From a checkpoint of a small transformer trained on Wikipedia: width 576, RMSNorm before each block.
Each number is 128 + 24 x the weight over its row's rms, rounded and kept within 0 to 255. Layers, rows and columns count from 0. The size above them is the row's rms in percent of the matrix's.

# layer 8 attention key, 576x576, rms 0.0831, rows 402-437, columns 0-95
size [103 102  97 104 100 102  83  86  82  93  91  91  87  94  90  86  89  96  97  96  96 101 100 105 111 105  99 107 104  99 105  98 108 102 104  99]
[[132  87 107 127 135 134 124 122 131 148 123 119 110 122 127 138 123 113 157 123 138 137 170  80 116 125 103  86 133 147 118 128 104 128 126 108 124 145 130  99 136 148 164 167 123 165 119 105 123  90  64  77 137  92 134 131 137 141 157 162 124 132  96 116 126  97 137 140 114 134 129 126 113 152 119  94 134 125 141 167 132 131 149 149 138 106 149 140  99 150 121 121  74 153 134 141]
 [138 109 110 123 122 116 166 104 139 123  86 166  81 159 127 102 112 110  82 158 164 150 115 152 105 169 172 135  92 114 103  93 162  99 143 114 128 134 136 148 143  84 120 114 210 144 131 139 128 124 127 125 148 147 124 143 180 114 126 157 175 136 132 130  97 152 150 113 127 121 127 178 110 102 118 133 132 123 150 145 157 153 168 137 132 133 145 120 119 103 129 159 107 139 143 120]
 [135 159 126 152 100 103 131 114 139 141 146 134 136 182 143 163  99 134 130 144 107 168  83 142 141 126 115 113 168 101 109 151 110 139 103 128 137 115 111 135 121 117  74 132 166 136 127 135 176 124 141 123 105  98 125 130  76 143  74 161 120 124 124  94 156 115 130 137  97 130 151 139 155 145 161 108 125  80 146 111 137 169 127 131 109 148  95 100 147 141 113 154  63 157 123 118]
 [134 113 100 166 154 128 104 167 117 146 120 113 151 157 124 102 119 128 129 129 100 180 115 119 174  77 105  91  75 133 135 122 136 126 130 124 132 117 166 138 101 118 110  78 132 148 161  36 159 134 125 176  77 126 108 134 121 110 111 144 116 167 117  89 141 135 147 100 167 138 115 136 153 139  98 177 132 153 137 116 117 129 106 176 147 122 158 152 154 127 137 150 150 123 131 105]
 [126 117 162 163 152 138 157 119 153 175 154 123 130 126 120 109 131  81 103 122 146  97 118 111 143 166 149 101 145 105 135 105 126 110 151 139  49 141 125 146 161 146  97 100 119 161 118 119  86 112 128 144  99 106  98 133  84 159 110  77  69 100 116 139 114 145 138 147 144 110 111 155 150 127  90 150 139 137 149 133  87 166 131 111  98 129 148 142 106 106 134 149 104 163 131 140]
 [168 119 162 125 146 123 128 142 119 156 108 145 126 128 126 139 173 110 135 165  85 142 101 137 140 125 143 132 131 133 124 120 119 188 153 107 144 124 150 115 112 118 148 125 130 148 148 121 138 139 121 126  92 133 105 126 163 133 126 123 131 118 131 132 121 128 126 116  98 120 112  98 147 104 115 128 147  86 123 124 162 126 112 143 132 121 151 137 114 146 146 132 129 174  93 151]
 [137  94 129 111 146 120 174 105 153 104 109 127 116 147 124 122  83 125 105 130 103  98 127 141 116 151 146 147 134 153 109 165  91 109  94 132 101 115 153  85 110 119 117  90 145 117 110 124 129 124 117 143 133 142  92 135 160  96 161 127 113 121 172 124 128 133 101 144 158 137 113 107  94 129 141 109 132 148 127 135 124 147 138 131 124 131  99 132 188 142 100 140 105 116 115 146]
 [165 101 155 120 149 109 136  98 150 105 118 128 127 194 116 141 114 139 163 120 137 147 138 136 122 106 106 142 124 146 140 118 138 160 150  98 164 117 137 106  92 113 128 106 129 135 110 105 148 129 124 175 106 132 156 128 127 131 118 100 165 127 101 176 132 145  90 112 109 120 143 122  98 133 134 112 122 142  83 104 123 133 151 173 112 120 112 141 165  64 120 126 112 121  79 107]
 [145 146 118  51 129 140 147 151 111 137 127  69 119 150 119 155 148  94 124 130 152 112 110 130 168 138 146 138 175 200 136 159 134 122 100 143 100 141 131 110  71 141 183 139 158 104 150 113 124 178 151 156 147 121 153 112 139 133 129 118 126 127  90 113 160 135 130 142 125 143 114 163 107 162 159 130 142 136  93 143 130 131 113 114 148 178 115  74 137  86 102 114  96 119 115  72]
 [139 132 184 173 169 147 134 120 134 135  95 134 113 133 121 106 106 124 167 132 152 147 105 138 128 154 123 139 111 117 109 117 126 137 109 114 166 119 108 150  80 176 133 146 140 112  94 121 102  91 129 196 141  96 134 129 113 104 139 157 122 140 150 137 122 104 105 128 112 171 146 146 141 133 155 114 130 139  97 132 127 136 199 147 122 154 133 132 175 119 186 132 156 154 117  93]
 [178  99 130 126 120 107 138 110 133 129 159 144  83 128 150 111 147 103 108 121 103 170 113 124 126 109 109  97 131 122 125 141 105 122 109 160 142  81 130 155  88 114 122 176 109  80 123 160 126 144 169 149 145 152 123 151  75 120 122 104 110 113 138 142 145 101 155 100  91 145 133  82 124 148 107 101 118 139 138 160 129 145 125 129 103 152 126 119 135 139 152 135 178 130 139 127]
 [141 152 114 166 141 106 109 142 103 102 159 123 176  53 148 145 126 135 143 113 115 116  86 139 155 108 138 125 167 122  64 111  99  99 149 119 112 103 149 148 130 127 159 129 135 160 129 130 128  94 157 112 122 149 102 147 144 132 103 119  94  95 134 148 112 148 111 165 148  82 135 145 139 105 120 127 102  99 173 123 109 111 121 127 127 102 150 110  97 115 133 152  69 133 158 154]
 [126 100 118 116 114 124 138  90 116  88  95 151 110 113 143 136 113  93 117 148 126 106 131 160 140 104 167 160 151 136  86 126 145 107 109 141 110 111 112  79 140 146  88 138  98  87 109 141 101 104  88 127 115 151 120 134 116 148 122 110 137 120 138 148  76 128 171  83 143  96 150 128 172 146 144 124  96 150 149 117 145 127  74 116 147 110 112 136 111 190 108 136 145 147 119 160]
 [150 123 144 150 126 145  97 107 160 100 166 132 136 131 130 146 133 134 162 148 101 167 102 115 119 131 120 125 137 146 121 124 177  82 175 148  96 105 181 111 154 107 187 113 120 143  92 119  98 194 138 116  97 122 132 132 132 107 122 122 140 101 129 150 138 123 135 141 146 144 143 115 164 124 173 189 157 171 162 155  54 100 129  76 139 162 124 136 138 101 110 132 133 114 111 136]
 [115 137  96 149 132 148 132 110 142 143 170  98 119  94 158 130 170 134 125 163 144 156 163 130 114 131 118 157 150 143 112  97 155 117 131 112 111 121 161 111 106 114 146 107 116 135 133 160  97 122 143 121 122 123 118 140 121 134 102 129 114 136 106 131 142 126 142  97  89  91  92 125 130 100 123 101 129  92 133 110 126 124 116 128  93 127 129 113 126 110 177 110 160 105 109 145]
 [108 146 140 130 126 124 140 114 128 138 147 149 117 112  98 114 122 144 112 129 126 116 124  69 121 149  93 118 146 117  83 140 122 130 189 151 143 124 133 112 123 131 118 129 114 140 152 146  94  77 128 166 147 136 139 140 128 109 108 125 101  97 165  95 145 123 106 149 118 113 102 110  87 137 120 126  74 124 160 178 124 124 115 167 111 112 137  93 143 112 138  92 115 149 127 147]
 [121  94 148 119 117 154 128 105 133 110 108 133 141 126 106 138 116 111 149 143 111 118 137 143 139 147 129 147 116 143 135 117 154 139 119 112 115 110 133 114 130 130 170  78  91 121 126 102 110 109 159 113 153 125 166 148 154 133  75  77 171 156 106 125 148  88 116 109 159 136 142 142 149 116  85 123 119 114 124  97 124  63 126 145 180 100 104 113 120 111 138 106 129  98 116 163]
 [ 73  83  94 164 109 130 105 105  89 147 180  91 133 145 124 164 110 124 113 122 120 155 142 155 150 129 121 140 122 129 159 121  98 109 123 156 139 146 185  98 133  87 128  80 109 136  98 159 127 128 123  90 193 123 173 140 148 104 104 185 125 127  82 117 142 114 134 136 125 125 133 139 120 155 164 124 110 180 116 120 155  96 120 118 109 129 121 141 118 150 137 153 113 182 120 122]
 [ 92  83 146 149 124  82 164 129 140 170 160 132 113 147 104 133 149 112 119 112  78 180  96 127 176 116 147 170 125  98 103 124 158 154 107 140 139 160 128 131 121 168 177 117 102 150 121  71 111 119 101 125 122 141 165 134 105 183 112 144 108 147 131 171 125 169 165 117 104 152 151  99 134 119 114  93 137 125 149 132 109  69 162 107 156 135 130 118 145 140 117 147 137 144 189 129]
 [113  97 128  83 110 144 133 138 153 121 142 173  98 115  93 138 123 162 136 152 123 169 110 153 147 148  86 182  95 104 114 102 127 108 130 170 193 108 148 120 122  99 138 129 113 107 112 110 142 114 112 100 131 107 147 100 115  75 114 170 121 146 108 163 144 138 124 108  91  53 140 132 118 106 118 106 109  96 114 101 107 130 148 100 150 119 116 149 172 130 117 140 146 137 103 135]
 [104 156 128 127 106 120 141  73  98 117 133 122 157 119 150 123 111 118 110 158 142 123 156 136 162  80 140  99 148 147  60 111 129 137 155 144 109  87 163 130 102 132 145 141 109  67 127 117 122 111 118 154 148  92 112 144 165 122 141 121 129  78  96 118 170 116 141 118 116 138 170 115 126 119 104 139 146 142 119 154 110 135 125 105  82 112 105 114 173 122 160 136  98 142  92 141]
 [143 156 124 109 125 156 129  99 142 117 128 123  96 151 155 110 138 143 113 163 124 111 130  99  68 102  99  96 167 117 167 144 134 142 153 108 129 130 123 141  97  96  75 130 123 129 135  68 129 159 162 182 110 116 134 158 124  80 138 141 158 121  92 136 135 148  98 121 139 119 122 121 180 139 129 131 168 139 126  96 141  85 110 106 142 139 154 155 171 101  95 118 112 102  90 166]
 [120 121 105 178 147 127 133 155 146 131 115  92 126 106 139 121  87 130 133 122 113 161 111 169 146 175 147 128 122 118 144 164 125 127 139 114 129 131 154 149 112 116 153 149 180 121 142 193 174 135 122 147 116 137 129 118  81 123 172 156 135 115 162  84  88 133 129 142 104 130 107 131 125 102 152 112 162 149 190 161 152 168 133 155  93 108 144 122  98 119 133 102 145 119 137 145]
 [ 66 103 111 148 124 101 138 114  83 141 127 138 119 122 124 112 127 141 123 121  95 114 159 130 139 125 109 147 122 152 119 124 143 134 159 148 146 111 109 107 153 143 130  85  82 136  98 152 160 140 107 132 119  98  59 144 164 114 131 138 136 132 111  93 121 136 187 137  69 122 164 140 146 153 121 122 104 111 115 155 163 108 142 176 150 150 126 146 125 135 214 120 118  88 106 135]
 [104 162 156 177  82 119 111 173 133 133 100 125 127 136 161  98 131 140 107  77 109 138 136 151  98 160 193 111 146 110 119 117 107 151 101 119 166 148 159 115 129  91 163 157 154  76 139 149  90 138 105 116 132 124 131 124 108 115 147 154 124 169 133 147 125 102 127 110 134 135  99 149 149 132 113 120 112 124 142 146 116 159 116 121 148 137 131 130 180 117 113 121 111  71 146 115]
 [ 98 165 129  94 145 102 192 162 139 149 133 148 130 112  96 154  94 133 148 129  77 144  99 148 138 126 111  94 120 100 166 138 110 129 152 125 128  98 115 126 109 121 141 104 125 148 157 132 116 110 142 133 149 125 156 125 159 136 132 129 159 112 166 146 121 132 136 133 121 150 122 141 107  68 102 140 140 155 150 129 110 116 127 136 164 118 156 137 183 161 128 163 128 189 165 132]
 [153 118  97 139 128 145 122 158 140 175 143 102 150 139 121 108 133 147 138 128 136 165 107 160  95 115 102 126 105 151 134 130 124  99 130  98 126 148 136 110  75 165 134  98 137  79  98 122 114 116  97 135 149 132  92 162 105 116 135 107 150 131 167  74 158 129 113 159  98 117  94 111  94  81 116 124 123 148 136 116 111 121 161  99  96 108 132 118 132 126 168 187  66 137 133 108]
 [140 124 115  88 122  96 109 125 142 108  96 178 126 109 135 129 134 118 126 132 152 101 108 114 151 145 164 117 157 118 128 119 138 111 105 107 110 122 108 136 136 154 117 151 132 116 120 157 116 126 176 144 121  86 120 138 137 154 119 116  80  71 131 113 147 141 140 126 132 118 126  98 154 146 168 115  71 162 116 145  82 152 147 132 144 128 111 147 104 152 175 174 145 105 113 127]
 [132 113 124  91 113 127 181 124  80 141 116 125 144  99  84  98 125 130 128 118 160 129 125  84 146 155 125 106 114 118 162 125  93 142 138 106 149 137 214 131  87 162 120 130 156 141 113 132 140 119 153 115 130 140  75 133 115 143 109 155 170 153 149 109 120 153 137 161 165 124 109 134 114 111 112 152 138 139 169 129 133 131 137 122 143 158 124 158 128 117 139 140 115 135 108 140]
 [133 155 133 119 155 123 166 104 169 142  83 107 114 150 135 126  92 130 136 154 166 105 114 111 121 107 121 124 193 106 135 137 150 130 152 141 139 112 134 167 136 115 108 127 173 130 155 147 132 157 120 106 106  84 105 157  94 131 126 135 120 136 112 132 190 158  72 146  97 149 136  64 122 124 164 109 130  99 136 117 118 173 109 129  92 159 136 120 113 131 114 120 113 143 105 131]
 [117 154 121 121 153 178 150 125 139 154 138 120  97 127 121 114 130  89 117 104 106 118 118 150 141 159  90  91 118 132 113 192 123 128 102 128 130 170 147 134 155 124 149 120 131 116 108 125 107 121 130 140 145 123 114 117 119 105 112 126 115 135 156 129 136 105 167 151  98 139 139 179 117 122 143 152 140 125 155 121 118 100 116 150 127  82 130 125 122 121 108 180 117 148 142 144]
 [122 148 119 131 130 128 154  88 110 149 121 127 133 115  93 153 124 101 110 109 150 163  74 127  92  91 107 143  87 133 109 115 175 163 151 137 134 172 102 194 109 151 158 143 108 179 123 153 178 126  98 115 135 170  90  95 122 117 120 124 136 128 124 136 127 131 116 136 141 116 125 126 125  97 131 108  66 101 150 117 106 162 124 141 146 142 147 159 145 113 141 170 160 148 157 154]
 [127 144 135 143 133 164 173 205 135 115 113 151 142 109 112 116 123 187 150 123 128 199 125  99 122 105 150 120 107 146 138 126 140 129 109 143 125 121 106 133 149 114 119 108 156 139 144 149 108 179 156 101 176 149 140 138 156 126 113 151  81 120 125 114  94  95 111 133 155 155 126 149 106 130 119 159 100 139 136 151  83 126 124 127 142 122 130  95  87 133 132 130 118 148 116 130]
 [142 104  85 111 122 124 138 140  78 125 108 106 108 141 137 146 132 129 119 166 148 109 111 130 149 148 134 107 177 201  75  98 132 130 155 151 147 130 169 132 151 118 124 139  87 123 172 124 135 117 114  84 112 141 144 120 114  85 113 160  95  99 131 156 132 140 145 116 122 192 121 161 126  98 134 112  96 133 112 125 135 127 118 118 132 147 128 119 101 142 127 135 128 145 144 151]
 [ 97 135  88 125 135 110 129 158 181 119 180 156 122 121 172 126 147 141 123 118 150 142 116 141 128 120 188 115 133 154 111 122 149  92 135 112 123 178 187 118 120 154 126 148 101 106 140  68  76 152 113 109 116 133 154 112 132 116 107 127 125  86 137 138 164 121 136 139 122 119 123 150 159  82  79  90 127 123 146 110 112 153 135  77 143 139 158 147 137 150 144 126 156 104 142  88]
 [148 118 129 147 166 130 126  54 104 130 170 151  88 123 145 124  80 122 125 110 122  87 135 111 139 102 146 126 104 118  80 124 128 128 113 127 100 143 166 150 136 108 114 109 116  96 136 139 164 163 119  94 162  85 147 109 139 139 118 129 109  92 162 133 145 133 127 131  90 119 112 133 150  77 101  91 168 131 107 117 110 155 143 135 129 109  68 131 186 112 138 142 147 100 139 153]]
# layer 8 attention query, 576x576, rms 0.0815, rows 403-438, columns 0-95
size [106 102 105 103 101  94  93  87  94 100  93  88  93  96  98  95 103  99 103 104 100  99 106 108 107 102 108  99 102 102  98 104  99 104 102 101]
[[115 110 118 113 157  85 130 144 153 127 161 125 129 139 130 109 114 137  64 136 110 122 126 119 118 186 154 113 109 119 130 125 143 102 184  92 153 133  86 117 125 104 105 155 141 107 113 123 126 130 137 143 132 115  87  91 136 115 103 134 123 129 145 132  98 160 137 108 100 107 117 162 150 124 125  97  96 113 145 170 134 135 133 159 148 113 129 139 135 143 118 145 130 125 131 101]
 [148 142 120 143 125 132 145 142 128 125 125 121 140 141 183 142  89  82 121 121 139 161 142 145 117 135 122 115 102 115 123 140 136 132 109 133 130 146 101 112 118 122 113 183 131 121 114 160 151  99 126 150 135 117 161 118 128 138 143 150 124 125 104 111 125 120 106 118  88 117 154 142 110 141 106 114 120 103 107 131 116 145  98 104 118 149 141 127 138 173 150  89 116 141 138 148]
 [126 112 157 122 124 115  67  96 139 144 140 106 122 128 138 144 140 130 165 120 179 146 130 162 139 128 139 116 126 150 167 138 127  90 121 125 116 153 165 137 127 140 146 134 158 121 140  97 134 135 130 131 143  84 104 148 153 105 114 129 102  91 153 143 101 138 127 121 116 145 138  86 142 152 128 165 162 141 134 176 125 140  88 145 106 132 110 123 157 152 101 141 103 130 153 132]
 [119 101  81  91 171 133 100 122 129 146 140 144 130 121 150 145 154  97 169 140 124  96 103 115 122 119 163 160  96 151 123 120 132 165 106 142 130 133 143  94 133 108 170  93 123 128  73 119 142 141 111  90 114 144 140 134 108 141 140 115  73  73 125  90 107 121 130 115 137 129 125 102 145 135 149 116 136  99 103 124 124 152 160 133  86 106 139 119 124 123 103 131 144 137 118 139]
 [ 91  90 111  85 117 106 127 177 139  95 143  99 120 134 170 134 127 128 113 170 137 147  97  96  99 100 114 121 122 129 185 148 141 169 103 142 121  87 106 110 161 158 103 112 178 166 147 123 103 161 122 133 109 149 155 126 111 167  83 121 124 126 139 118 136 148 102 147  79 143 130  96 149 104 118 152 146 116 122 132 146 165 132 138 140 123 154 130  87  94 140 139 113 160  95 132]
 [144 125  91 131 112 154 126 167 148 136 139 165 137 134 140 145  99 108 117  74 133 131 105 126 147  94 119  99 116 114 135 146 135 117 127 129 119 150 132 113 186 117  79 136 108 158  90 187 147  87  89 150 120 157  88 133 103 150 112  92 167 132 118 153 125 119 105 118  75 110 118 119 156 113 136 126 156 120 132  99 158  94 129 105 140 147 137 158 138 111 148 142 142 114 158 111]
 [173 161 128 185 134 122 100 130 134  93 102 169 116 135 119 144 118 107 114 129 150 128 134 124 124 130 111 126 144 103 101 123  88  71 117 149 133 141 143 111 170 110 126 132 129 108 123 103 126 143 137  95  80 136  66 132 143 130 123 122 120 159 175 187 114  68 156  84 102 141  91 142 163 137 142 119 162 106 102 104 126 107 131 155 152 170 145  93 137 132 144 134 126 129 134 131]
 [137 113 102 131 150  85  99 138 151 211 113 114 129 126 146 141 142 136 158  85 111 168  94 139 176  94 117 142 108 135 158 121 105  97 164  92 156 101 112  83 159 129 141 119  98 110  85 124 136 117 121  94 155 112 114 127 128 123 112 151 112  97 128 112  84 180 148  91 112 162 118 141 129 118 141 140 120 139 154 191  94  97 154 135 124  91 128 140 118 146 111  90 111 176  98 148]
 [131 172 114 129 143 123 157 172 107 109 122 123 143 154 128 155  98 131 168 116 110 115 118 135  96  65 103 152 161  67 109 165 120 108 113 120 135 168 145 114 134 145 142 130 113 121 100 150 111 133 156 164 151 151 106  91 138 129 140 170 172 130 112 151 125 128 130 100 175 122  91 148 124 130 128 129  99 181 149 143 142 113 133 108 133 104 143 141  84 122 148 142 118 107 161 109]
 [135 114 133 129  84 117 108  95 142 112 148 120 114 150 102 167 131 109 139 156 120 126 166 132 102 130 109 108 135 137 148 134 121 132 151 144 134 131  99 137 167  84 172 152  83 118 127 102  76 183 175 131 120 146 166 136 109 125 113  75 121 148 151 150 151 111 108 159 165 168 124 132 133 123 138 168 120 145  97 159 135 121 113 129 126 142 156 148 161 146  91 154 133 134 115 136]
 [149 127 116  98  96  90 157  89  85 188 130  80 136  95 118 130 137 118 142 125 141 100 147 123 123 140 148 106  89 136 143 120 105 135 107 155 128 109  88 132 106 111 123 161 115 121 132 144 110 166 164 128 108  81 123 149 145 179 134 103 102 110 100 178 155  84 163 132  94 135 151  99 166 182 135 120 118 128 111 123 155 154 131  99 166  98 121 108 131 122 143 112 143 144 166 123]
 [119 172 122  92 138 113 128 120 137 111 174 138 102 125 123  92 147 136 113 126 122 147 103 153 115 163 136 128 180 112  87 101 128  85 123 123 108  95 129 123 121 137 101 130 150 145 136 157 135  76 158 117 130 119 128 138 104 158 167 119 122 146 125 111 128 157 128 110 120  98 144 127  90  98 123 138 165 128 177  69 164 154 142 130 130 105 100 144 140 108 107 159 141 120 100 129]
 [155 121 118  97 103 131 135 121 120 136 130  99 151 144 131 184 152 136 166 133 130 158 111 152 117  95 158 127 107 153 164 146 112 150 174 113  76 109 145 142 128 129 125 144 129 147 110 142 109 133 156 123 136 116  64 167 119 146 130 147 140 110 114 169 159  95 130 117 159 116 166 114 144 116 114 143 112  78 155  73 116 117 147 151 198  76 144 173  76 123 118 134 152 140 132 138]
 [108 140 103 126 115 124 155 128 159 141 122 135 136 107 146 155 111 129 150 163 141 129 128 135 148 111 148 136 155 117 144 111 116 133 110 131 128 105 149 143 148 127 141 107 132 127 180 127 120 114 108 122 150 114 154 151 120 132 156  86 122 114 110 106 147 148 192  82 127 160 129 109 114  88 127  91 149  61 125 129 164 116 126  86 124 114 145 134  82 132 125 139 140 156 152 143]
 [140 167 146 147 114 115 124  93 121 182 132 111 112 119  94 136 128  89 104 141 169 128 113 138 118 157 128 128  99 118 129 137 114  95 130 138  88 100 107 120 105 118  98 137 116 118 101  90 101 125 127 134 122 101 151 120 180 146 125 123 166 114 171 125 104 162 114 128 168 148 132  69  98 152 111 111 140 127 155 103  72 119 118 141 125 100 123  60  98 120 100 112 141 144 141  81]
 [104 103  63 133 137 166 169 138 132  63 149 141 123 154 153 113 132 145 105 161 139 161 158 120 104 154  85 132  77 114 168 176 174  80 120 149 138 100 139 152 106 116 160 104 141 135 101  98 115 111 111  84 149 109  95 111  93 139 105 134 162 127  92 123 155 140 105 171 146 101 143 133 146  77 134 128 100 106 169 110 111 127 113 156 116 125 162 128 155 125 134 166 141 143 118  98]
 [ 80 100 118 122 144 127 141 158 130  94 133 109 140 107 154 119 135  74 154 139 119 113 122 126 124 107 131 109  99 164 154 105 135 133 138 147  95  97 182 138 122 120 136  94  99 137  93 150  93 105 134 167  98 125 109 174 134  84 116 100  92 112 129 118 142 123 160 116 104 104 174 138 142 126 112 149 137 107 143 122 121 145 154 113 114 142 111  89 117 136 132  93 132 165  94 124]
 [ 85 120 185 119 108 147 152 108 149  99 175 168 117 134 119 172 164 133 137 132 135  97 155 159 134 169 131 115  93 157 125 125 141 124 145 120 125 147 156 147 148 111 131 127 131 103 175 134 170 114  98 131  90 117 119 116 175 154 192 112 107 104 115 143 146 121 123  79 137 128 125  68 131 136 137  94  89  95  74 122 160 111  84 123 175 108 101  85 126 117 155 108 149 136 142 114]
 [ 92  94 161 111 129 106 125 133 110  84 159 104 142 109 148  93 107 185 113 126  69 130  83 144 129 161 117 172 112 111 103  94 171 142 178 106 165 118 161  90 153 122 142  67 117 178 110  98 137 124 117 142 152  86 150 134 174  92 146 139 133 139 123 165 168 141  80 135 115 121  79 143 140 136 133  93 148 120 141 139 169 147 140 117 148  99 128 153 111 149 102 144 141  33 114 145]
 [143 104 181 119 139 151 129  88 139 167  91 141 122  84 178 167 127 136 135 144  99 148 116 186 102 127 107 100  88 147  87 145 112 136 138 109 126 185 135 108 129 120 162 124 137 122  69 128 124  93  83 144 120 132 134 154 126 135 110 148 175 150 156 161 147 110 100 134 128 123 121 154 113 129 130  88  47  81 133 113 153 113 131 132 128 125 103 140 126 134 123  64 103 145 112 131]
 [106 135 114 112 111 169  98 132 145 128 122 167  90 151 122 130 126 139  84 148 160 129  82 127 143 121  67 102 100 111 137 168 123 106 120 137 140 142 185 130 131 139 161 124 154 123  87 159 117 142 142 125 167 119 127 118 171 142 125 172 153 136 134 120 166 144 121 122 100 139  84 110 191 170 144  99 148 153 118 141 141 137 143 112 135 138 114 128 176 117 138 115 150 143  82 169]
 [123 140 162 111 111 108 134 132 149 146 140 149 158 134 116 132 121 101 140 128 144 120 125 138 105 146 119 118 130 117 156 142 140  79 133 105 117 129 103 114 118 130 122 140 120 140 130 126 132 157 145 130 134 125 157 141 102 161 128 130  85 152 138 158  90 126 136 144  96 142  95 148 151 140  91  99 147 139 103 107  91 113  92 131  53 127 114 137 121 104 136 141 154 124 164 116]
 [108 109 130 133 120 102 104  63 168 114  86 177  94 133 140 151 110 174 136 150 119 148 124 118 108 145 132 154 137 124 180 146  95 155 111 119  60 145 120 124 123 115 154 152 141 166 112 154 107 104 115 124 138  94 119 146 154 110 147 179 184 112 107 139 117 135 141 133 136 103 171 134 114 113  94 128 143 102 148 110 163  90 119 168 109 139 133 124 181 114 148 141  73 116 180 100]
 [ 99 109 109 127 115 143 116 114 162  89 111 126 157 140 157  82 117  81 126 113 117  95 130 159 138 132 133 164 124 133 146  82 106 128 106 139 158 117  92 134 118 153 136 141 101 119 155 162 131 119 133  82 153 184 136 128 117 122 111 167 142 157  94 113 109 106 131  98 134 120 113 140 153 130 126 159 103 114 124 119 117 125 111  82  98 144 126 115 147 135 137 142 125 134 136  74]
 [134 104 114 135 114 111 151  95 147 125 180 174  88 129 163 129 148 165 119 120 139 143 133 132 105 153 191 174 138  90 127 116 166 103 113  87 128 142  97 145  82 148  85 123 115 141 134 159 135 133 130 129 145 120 104  74 106 108 113  79  92 108 155 134 140 134 146  84 179  68 128 138 163 133  81 122 121 150 106 113 108 158 115  99 121 112  89 130 128 124 150  92 162 157 182 128]
 [143 107 140 150 132 191 130 171 116 177 172 157 148 168 115 167 149  90 117 140 124  96 104 132 132 128 134  85 125 145 141 112  95 132 147 154 122 104 139 122 117 130 123  96  72 119 123 130 138 146 171 158 142 125 131  77  98 140 108 110 160  93 132 165 131 105 178 124 173 165 149 159 133 141 112 129 123 130 134 112 113 124 123 127 137 121 104 114 136 127 103 121  82 109 120 118]
 [ 95 148 113 121 140  87 122 142 140 147 114 123 123 114 122 122 141 161 172 132 128 132 136  95 130 139 143 143 119 115 149 166 136 103 101 124 108 143 108 133 112 103 107 118 130 150  84 129  95 142 155 120 100 149 126 156 155 118 126 124 125 113 119 115  91 123 107 112 158 130 187  68 128  72 161 133 163 165 133 106  89 135 111 145 160 127 134 139 140  90 164 104 139 100  90  85]
 [128 123 153 143 140 170 151 123 130 115 135 140 134 133 139 120 138 131  70 125 129 140 109 112  98 142 165 123 113 103 137 129 124 129 149 112 152 127 120 138  83 172  97 152 134 153  88 116 121  86  83 159 156 136 126 151 104 146 138 133 166 127 162 138 144 133 125 119 113 146 122 156 131 100 139 141  92 143 105 147 111 115 114 135 164 141 115 180 104 166 129 140 103 123 133 147]
 [156 169 129 148 143 124 158 122 133 158 106 122 127 130 123 146 118 151 113 129 129 112 143 100 112 152 147 130 168  94 128 144 134 107 147 126 105 145 143 124 143 132 124 124 119 151 117 128 132 110 135 110  99 102 107 151 137 151 109  95 115 204 140 107 193 133  90 168 112 144 105 146 180 134 118 126 108 140 152 158 128  99 152 147 147 131 155 131 156 101 163 133 154 102 125 139]
 [107 120 170 129 152 140 117 111 133 119 139  95  99 124  99 135 105 131 108 138 111 135  99 134 138 146  99 123 123 114 134 128 144 160  89 109 108 137 161 124 102  92 123 126 136 128 107 130 103 119 140 129 132 114 149 119  93  94 117 139  94 141 134 119 117 146 162 140 150 100 128 137 119 124 127 117 145 158 149 114 111 127 109 130 160 121 115 150 140 144 119 179 134 142 175 115]
 [145 116 104  89 126 137 135 156 113 115  92 144 133 170  97 130 110 119 124 115 132  89 157 203  91 129  72 139 125 139  98 137 145 134 144 145 114 113 127 130 173 177 109 143 124  97 134 115 140 164 151 101  61 123  78 118 128 159 124 105 128 125 106 115 132  73 101 108 116 182  93 128 138  93 151 133 119 102 122  93  71 174 126 137  92 185 136 117 118 142 122 120 131 138 132 118]
 [166 136 113 148 142 140 150 211 117 110 126 113 142 137 119 135 125 129 100 137 121 126  91 104 117 110  93 157 152 143 117  97 144  64 125 152  94 140 124  98 139 163 120 175 160 111 117 115 142 165 123 113 137 118 128 124 124  89 105 126  87 166 123 134 136 104 126 126 115 128 139 137 125 100 107 112 140 123  98 123 103 137 154  94  87 181 141  88 149 105 117 151 110 129 102 104]
 [ 82 102 111  93 110 151 165 146 137 125 129 117  96 132 126  63 149 141 110 117 138 104 152 136 157 169 149 137 138 124 109 114 146 143 126 114 120 112  88 127 164  84 125 119 116 128 125 110 168 162 125 164 124 135 122 152 150 149 109 142 144 130 123 165 116 148 166 150 136 117 101 150 142 144 144  92 118 114 145 119 115 127 138 147 122 119 168  93 139 147 106 141 123 146 149 123]
 [104 175 150 126 163 127 153 132 141 106 136 132 111 140 114 146 115 123  94 129 156 130 153 161 134 130 154 138  80 100 131 107 101 178 126 156 112 119 122 127 116 157 120 124 102 143 102 156 105 123 134 130 142 103 140 114 139 151 123 118 149 126 128 101 128 165 141 120 141 155 111 134  96  87 148  98 128 155 129 140  95 146 116 131 201 149 145 145 129 142 139 135 135 160  83 102]
 [107  99 149 106 135  87 114 101 139  88 145 133 134 113  97 153 145 136 125 115 136  88 138 113 151 106 148 141 168 133  90 142 169 142 111  77 151 135  87 160 122  87 105 145 169 114  98  78 130 157 146 114 108 133 109 156 173 152 186 132 130 131 153 163 166 137 154 143 116 151  99 100 125 154  98 145 146 142 130 104 125 118 114 111 132  58 164 160 183 102 133 125 140  99 151 132]
 [153 157 134 109 152 116 142 142 109  91 148 125 134  80 136 119 143  71 126 116 131 130 139 103 146 144 110 142 139 146 107 145 132 140 165 142 109 166 143 158 121 137  95 121  79 136 111 149 125 116 177 149 104 154  69 152 110 134 130 142 127 115 150 123 118 161 113 116 146 116 160 127 133 134 146 108  85 104 114 125 130 142 121  93 133 151 103 110 137 139 142 132 108 168 136 130]]